config.toml
n_layer = 9
n_kv_head = 7
head_dim = 64
qk_norm = false
attn_scale = 0.125
bias = "all"
tie_embeddings = true
init_std_qkv = 0.0177
init_std_up = 0.0177
optimizer = "muon_variant"
lr_mult_up = 1.17
warmup_steps = 200
batch_tokens = 65536
seq_len = 1024
steps = 6554
Each number is 128 + 32 x the weight over its row's rms, rounded and kept within 0 to 255. Layers, rows and columns count from 0. Numbers have three digits each. The size before them is the row's rms in percent of the matrix's.

# k: layer 5 attention key, 448x448, rms 0.116, rows 283-297, columns 0-223
# q: layer 5 attention query, 448x448, rms 0.116, rows 284-297, columns 0-223
k283 123:089087148134117139097118152150152180067120101086093101129104134119086141101134116169104111191116109197073100127134159114124160076158148128095113152174099116106131118180120064131121118107151107144160105144076172142074072196073138155147166131146146115122132133165114138049134115114150128102117137126108128125048154189132168096074090075140086110156132134146102116102149191164145141135141082137136174097140151131143197140193131137100154094132144126161069108118083145180085138155105160119167202188128155065080076111157134109155123097152150122117178123072206104149146107111157085121098142125087153137103166099099134149115112153121080090126114110098097112228101099126180108099129
q284 116:106107185126166101133200049209126175161126145097108153078103096158180150169129175151133077138181180146152111095119148128165104114137061098082122097133122137150131102087187167179169146119115123085177125145137129158092105140142157139145199103138157135152104132168126104113101139163181129085039099104098110100105110122063142128137081141136118078147086145110155102189135193196095103084116136073186146125138144111151103066142123103109110124114148144136150111126163151138094117145207141136157054153099096086101129134162136139116128170118110135171154155178232154095141160160164092125097123194081197068147125179188143131141081135090129107109059113140142100150130078103087115067130
k284 124:142128115144110105142157075202098178192097153108160152117185174163190125141147131153107159161148161098098138121183124169115143094088114156108049097141154139127209070102102180144126178147172107130139144187124134196051125147096088116174135155102095181060118109087153094143151112097127132135184108082108085102147205150092155094122104058094108151125162080133140146171134165112128134107161140071128131155144140127218095057091164178109138137115115097090117123108141139152062143113164120156106095132146108080096143203087137109072097098141072168064130190081146165185126133122142140108094106102151138103127190126095141093125122200151123164098090167157161150117149092139147114152086
q285 117:113082150135124145129133119128088136125146148107118092115088092102153158130185122179080141122116152152108147133120110157126082100125131133117165103167203112129158113134143130179112178086109101122180169151086117120094148079124160111146136181094143130118154118174134130198114150125139139146136098095138125092179162096178139109103087190144131124137152168120123182070164132113117132182072095142127141133083128077161123100087170145155140125108121113118160094079159120170119147161157124110058191141182104088111085174103073197122072114124085114112098127126096165152084083158139146168081091208140154128118131123106132122141087108115154129171097111180159126142102102196144140156173
k285 120:133112094123101128133122046144111099149130129102167080069130123136166127110155181153080142183110116150131173137161129160186114153151125171121166153083098064154152105105131117095123126160169152156110088148104184172114160122127095163140183211129171085115152116149143139139145126194148215120102067152098114211130043128156110136168140143150083158108194190128179108156124126142115100127142119117124180041178127113140109110050128109104146130135156142077117102164134140085135138151131097128105111110111160107113166111154134118101090110082107094098139063122116108140093119162131080182150139109109201083137129110150115115151095123139140127162144095038158146087141130185094092115183
q286 120:123162117047140088168129053106170112075131171098115032156105162140116158129141121104108137073146144054121133213139112117149130033174132107104173136152080060109163127143108172056147107164097127111136063154151107140124114104165136121110081125132213108142093148140114104163174134116141042152150146137122184068117091110161109175132093127165128116051138161090134124148152149146164107128139116171150144069147094142106082081150125143100103140181170140166137172108133112113171110130154107117056157113151100136172090124068118091097151077136140075196107115185118150105134115142189138168127099094092115172127172117155056154101149066105040049113129085117091064119164177123149152072114
k286 126:166148119111142137187104173143155157082114145093104071171117119177058112149109102074097125131115165129113169133187150122118096122078138180129169097097095086092125139148100106140102110160162151139171097120121109156089103168190182162126135087146119153078115171117146134129104156151077149153097143110109109123092098124157109141113072068161145122075114171113129099169169163172113114105160129139138196150113114121148093091187149128121097121138198077193108131085052147140100116111096130183001118124192138128099088095129108150043130145127145092136185119170153205176161068172183140142063140132117143178200112074137163140114157093148114117116103117147130102128135095165135176145123
q287 125:148159111134159164087107162123150108149164119106096075144095123096114203123129089134122160147130127165109098103071108146141139117134088149148080135124107090179145114137147119124105174126126128118131162049134153131145144149101120189133129092124094106187123079099084130136195128099194122140114155097169085124105105143156164150128106122123040126085149146171138197132185169199095136115099124135091150105140162076143131075109134115140145138097115123146154128124121052138096053067178128080089210147116148153121165082136169133108063125161063112140088068082174152138120174147103154108068114117156159104108158131116146103100076092114166126131132128158145119102119169088138173119145
k287 128:129089108103132112106071130115154186068216115079133120093069134125122162111139119169140150118084117141103130162170083128131104083080141172153103144158134164135112119132152130135124142143152163154124137089103186175144091154110055119110112137113176080124150106193124121154200095191086108172179139200154183196107079102090130163143157098143113135111116115113135101151181123172116128139116149131153172155083101108110136069164121151101221211159115141178101084125189070107137121111091157082131149131064127190157130112139123109158166084133060191154079143119130096139142082133118150066120136112162086115139130064129160152137163077143091149104127118075114106100151102125139116145116
q288 125:156152108096136106129094106134117169161093108132165166126114172124112137142135160216106124176137071109154114115169091130118170119125024155142138100113172121136146171113141103120108136164155104124109135081145094122126142153075179122166129135090116141157133142143156107134119142154131177159103144115111114104133163079129163128120196185164134159108137108148181090195154106162106122189074153179084099145128081191096094104124111171148164159108139050190092100157159132173136072129089126109082125140114118107136178174101083149113114126141150094089137216169121163136181115125161142120129117077129094166068131149138126128128157061106159176119126157119130172150156096098159111188092
k288 126:112130160090155156151115166142080089173146100145176132125159138153071213169158125134107101114157112078144080199144099098195119140124176101113127137117094093123077160102111139188131124143133138137139130072171123106177113132129149156140139180085135120116167136138149195166146147145151089176119154145101108066145189141078113227120133125142082097090204121146120165120142132150101122126167144104109127143156104057100091105119071092078154125147113143157083062124136146105148149126138080130100124144095125161134104161080076116140095137141108100107091095124105187098116120140139169162058066163113112113095107166155155085130114170140137164169107073145099133141152126117140046122077
q289 126:091092122109156094097099140159153158113147094177118108116099137087105129097077108085127128102109094181150135128150102114140104104177135094105126064114123145122139143122166119165147105123139106091063116100073144201163146142116122127176162125075183129151086107111156152102140213133192146144163114147143122162132210128168116196093083120118118093121154145136094078106168099174162072121120143184160123110108103188127171206126100149088125082192178093143167146112119121125092173143200160137137130120130155105151093087142139124191199127137117191096132106098152089093114145080125136121194101139092131084125126146140130121092134123146145110171107168133128087121120110138074090170163
k289 133:145154110145108058126117163096132153136131120131157076155119156075137114131148136155070192114135098147162116086124172175150083085082113080110179211132122124104113121122110067150097100125152091111074145134124096148155181133142122152171127102103111147127194095156125138060170162106141074155099121164149161126092117133153138111137046128120134075129129179104155118166189128133127101082081181125104104160130099143141103166132168097085090163097141103123109100137149214145099102125186141090208162118176114139112097134146146121101111142098144083113165103104123155176144110136103122086114108164121127154118114169217149077096094097110123137109087145170081138151117137121177185181142
q290 120:170142188138104183143137092120171126102162157132110095145121088099144143196061103123105118106161164162133176089222147141111133090165156116142110135112118083066146108145153102132129157176138160110096142146162169098153104142086196152131147122130119115151143131120141202201133153093081168214123107102115081087160144060120068111129120161129100183125131057118160053166091115125088160149073132118095169139121154148157123148125066121105122154065147131115122141126153132149106145147122136156141080105201154077130219171133145115082146121118089129185117176202148134125123119097135189125123155137135150121132053164112134145156118104123205165105080159158096123133140151123096134131130
k290 122:137154088139145135085174136141117111125132170102097169135074132214153109113136125146119051117153087119214122110162159105123149148107123122144141113089136170113118083110155093119137149089148140061128080117184147137141145153117183114170123124067144072117120110126219163117115165142126149130171118131155086144111118104151149132116107128132154180107091099172080148209121095128173165147127110134122105162088118074160132165127174147116131119097117164112085099177143096183090091140113194113140119119120186127144087127134061134147114141095097136140079096085139116141173098129111114102192129099105103139139129137171121102163181166138088105084124153144136139130125115170149141142110
q291 123:091130069122118168145118194096187192114161112144136095122085159104111061103143116096115144138068091194130166154158136081219060118170130090132092121117171148096104146129137181178071098152178085091138103114125047156146101134108090130154141126100105137203180113132152162156136123140172110080127136153118160105096027161142111162108156144104171127104093114130147145105103171145124120156127111107169121167075135139168130132123045148104126182110206129130157103089109182087149086155127090142172122122140129130112117083148147091088127194127102113092115140128114178144175155089130147117095080141206098080140125178181071143148154156063112085087132131138151188123137140147161144147129
k291 125:133148089135137105052112194061082127123147164154175182138132142083110063115120123097114082122159150162128116157159151142191069107195101105101077133120107169120155106139179105148154131122099119109159144128111113114149155119138105134150137147093171202128135146134122093128114127079125073130126129138097086153126095150127155107160163136118143036152152076120160103106134136133126117117075137100117116136095113142140140141116102150097123129147103095160162154134084099119175089112100102089150124168117097090081085143062118142092098157113122122124190141146130209130137170117123113176201114103204114112160148101119140097122165118190128178145085119174164146131171109192138133139128
q292 122:163111162120155125135165137121152108064139123116073119138146081081123142105116139131071121124169161175181112095156157090161159127082101102116141139074117124157150150093189109166115110088144184172161099115152115139112156041116119100106161097149086138089123089140175090094147197062198134080135158108146135109143107152114140137137115120180143131110136075124072130091123130191073157149122115118064125163113101159127129138100167172188117134173175057142117187164152128135141185136111123105087160167107136119131098134142161126173139153175169117184122143136085081186100128155081119114169103116151127132124150181094130113094126151181147111069139169129140105138093115140115115132110
k292 123:169139083137094104110150118058156115093071187076188097107192115084138118096129093113171141142132123059132125144176132133108190125120146100163116163082158128138142102156128152118097103166148107139119139099148088131111103103187116160160102147075090116118124087153202110095143180158124145128176126099139088129076091086121150170106116152100183151145132138194090142067120140136123137148125153143065212147140110190107078151115096106188113102110127115100129166144160098074132141139142141140127120147101112068120154069105107154118149141173157104136157113103087081121071165151114101130110145072118176138177163122147175113106149135106085190103122144124110105111220153148093101121163
q293 121:140128054138134119081108169126172153127110097195102213109138111101105126117161153121122154056085178102148136069120170127107084123081132210187148118174124087106136133136106091115126122079157135150226114061160137127126166133143190141122079097136102105116150113112166118156093099185091096126057133083087098161149172157141090127165113094189098132114147116197113070129170121137096107180169154113115129143134101135126099125122193127161094070131130187091080123210138180153158113143151096175167116084163131174144149126120074102160164106120176162093080164075117150159145083131160094149181127085132069129130169123099095091125138153094162099095080153137122152105111108111125083158086
k293 125:148147084024116150138121119235203134168106124134198140114107090167199120150087158029129115149083092065133126155161186128156147163151132106169205226214061097166135058099135114133117096169114146132154127116138086092099105084130126153107126114102139141164121136156161148179098118132138084122128160125149085153174130095129124136124185104129083175129089211171105117112089107123109063180117114114104162142140158130122127115159100141124116125072136169157116082147122136142096143130122115139170113149097139136098108095097175093138143178103030115084145132122148138091111177089092128105149158157150095120080136102149104109125112130072116128140132089126155159118137141151127139109081
q294 126:147148087125133171082129175106143128084127136144164129070134142106105093123139142145145175162180092171118116112135154125096165176120112140129134160096121136085154104096128128118107171179128099123140082114122135113091101154113155179068141052163192153140136115140072174153136106141110150143154180129159135163151127096118157093143112135067147094170167173095142134118130116159187128128090081098174140130103106128150099146197130088099132105068126070163167113106141095096086060156124092123146198163151080104168111175139152183097127165111181159091111093086158117115098133119114130126153139151099141172096201184150068076036154157205131170103142151184148121114197116099075105187157
k294 128:136108153083109183185179109071127150156116133132170105108098118086134116110121140165054131161143116121147101197132106122098082189101105140153138141142053098074101094117123100103133102058158158138134148052117178084124101081129154107112132114115123169156128170110121197125125130095144075099179123113073076123096131188105153121163128132107099135117147122090089158162103111168158073147142122138132110160134127154180130121078138159138096163145145082133076150097163139123096167121156104145087161133158079180132112152112107083178145136081147096109108121103155118151145092120155144094111167115147073180187102163086097088112121142152119196155117146099081144129197166073116132108145
q295 120:161149149095137102205083162090152137163117095133010150102158135093167109118117157110155054086066089157141140139080141110042153113155097135135137120120151126165082165109202138090140097132121135151146149077135136175153162177174083116087102120129130119128141128146154112108082156163163145179150105122094116120106119034176124169067066164121172105143093164123116144175158106157121182146107132079166136131135138113138045103109110173143124101152153137043094147121194100101082143112181169117071127168162129168104136108135147132117119209129149144124135173147096072105128150112129113112132145148156090087133154092161153102131121180144197109038069107138121154154080129121102123102105
k295 126:158176112161117104122171119140146117183122086129129144160148122117097154128165117074147197134098079085044106144119159077133101098151099085163070134083117156153164084104154136172105145101126158162126123078141056127058081100145107124187089049189173150149156153158070114105078142153156092178062092191106129076162099108165084143084171132101140169065114071069147117154122098154179116083128153122155174076140098160133182085146108143137172150109173161072120102146170138179110123150095104144065181119111063120153108112105169082105094159104132090116138174118130125136070097138166062137078112151157167102195102146099135128144074124183106097136107173130127111125127148075131098153092
q296 126:096125114114111134090151107133135097084070084078133094128146168140111096122171127066190146061107138072107138151183065162126146129129105097110131118151124115162114168100126110108120150113126139098143124129141182138147115071131122166158155167092107092074197149092173130117084137132145076000179066123127110120101137087107066130137114102081134180101132116153079086147146132136128128192094118121136113075202128185123149140071106087121101143151101108175113109131105109143172073159129158099114095126169127133116109077132087143127110152100183146149127122125157123112124138136132151123172134128146153094114177134161098098218112151130156130077211155149154177132112151138098115145123
k296 125:139178135096091092096090120184158091116112174083109133102151131178118142187136162155087144109130089117117081056097103083073091144212150107137125138125135059153200116105145104164084176121110155147080117088092149118109136123098159122149078135105108098118112167109107107156113178118166118098090078106159064171100134079123105156150129137141126149104168146128132113120118062150193111127084148152128082163138186181122120140155129105159130119101115086069128097067116156148211080134137157095077120109070078130137095136165066147151101097098159115106131092112133175125136193164060136097166112079115144071135178112116127076124159161090161153122115132164121114105092100097143143200150
q297 121:171151141132121131165092125100132143177118131151157159128074173093123109128082143102165121142096085169101110130098114144137122124119087163130143084132106050067113134128145200149158218110128093110156109126143133019149125156108142129144142133091176159151098132138145147113135062061122141111137135124111108162048154141181133048120127150134157178122182137105091140164112143190137096152193126157096144090127129124129167148101153115145137130115130104134153095129159080190105159073166158138147095182151165080136118122159064088103128128165097154151110069205105089083168123069114120131207199122171113144158092096140137133127124124119099057146116117179160124143087123130097171143114
k297 125:107178174126151192138130167171188077126155094102108108118120122139127145120126073057145125134152139109159067138150129118109154113112108155157053134182130142146134140139163186112106154159164102124180080065115118151185182125136082078140157135111107151151124107140129121120183114089167142077110162109101236134150161137079151186081109126054077130119117153113112104123131130121094122095080078145189091084089133147129180177073131125123124146154118145103144179138098062180138127135162158136148189097171173092101158150073093110109109208150099115116137086140129071095188162105114127114131139114217130117143089077132136124176169139164140146144126172119070142122147097155109157155101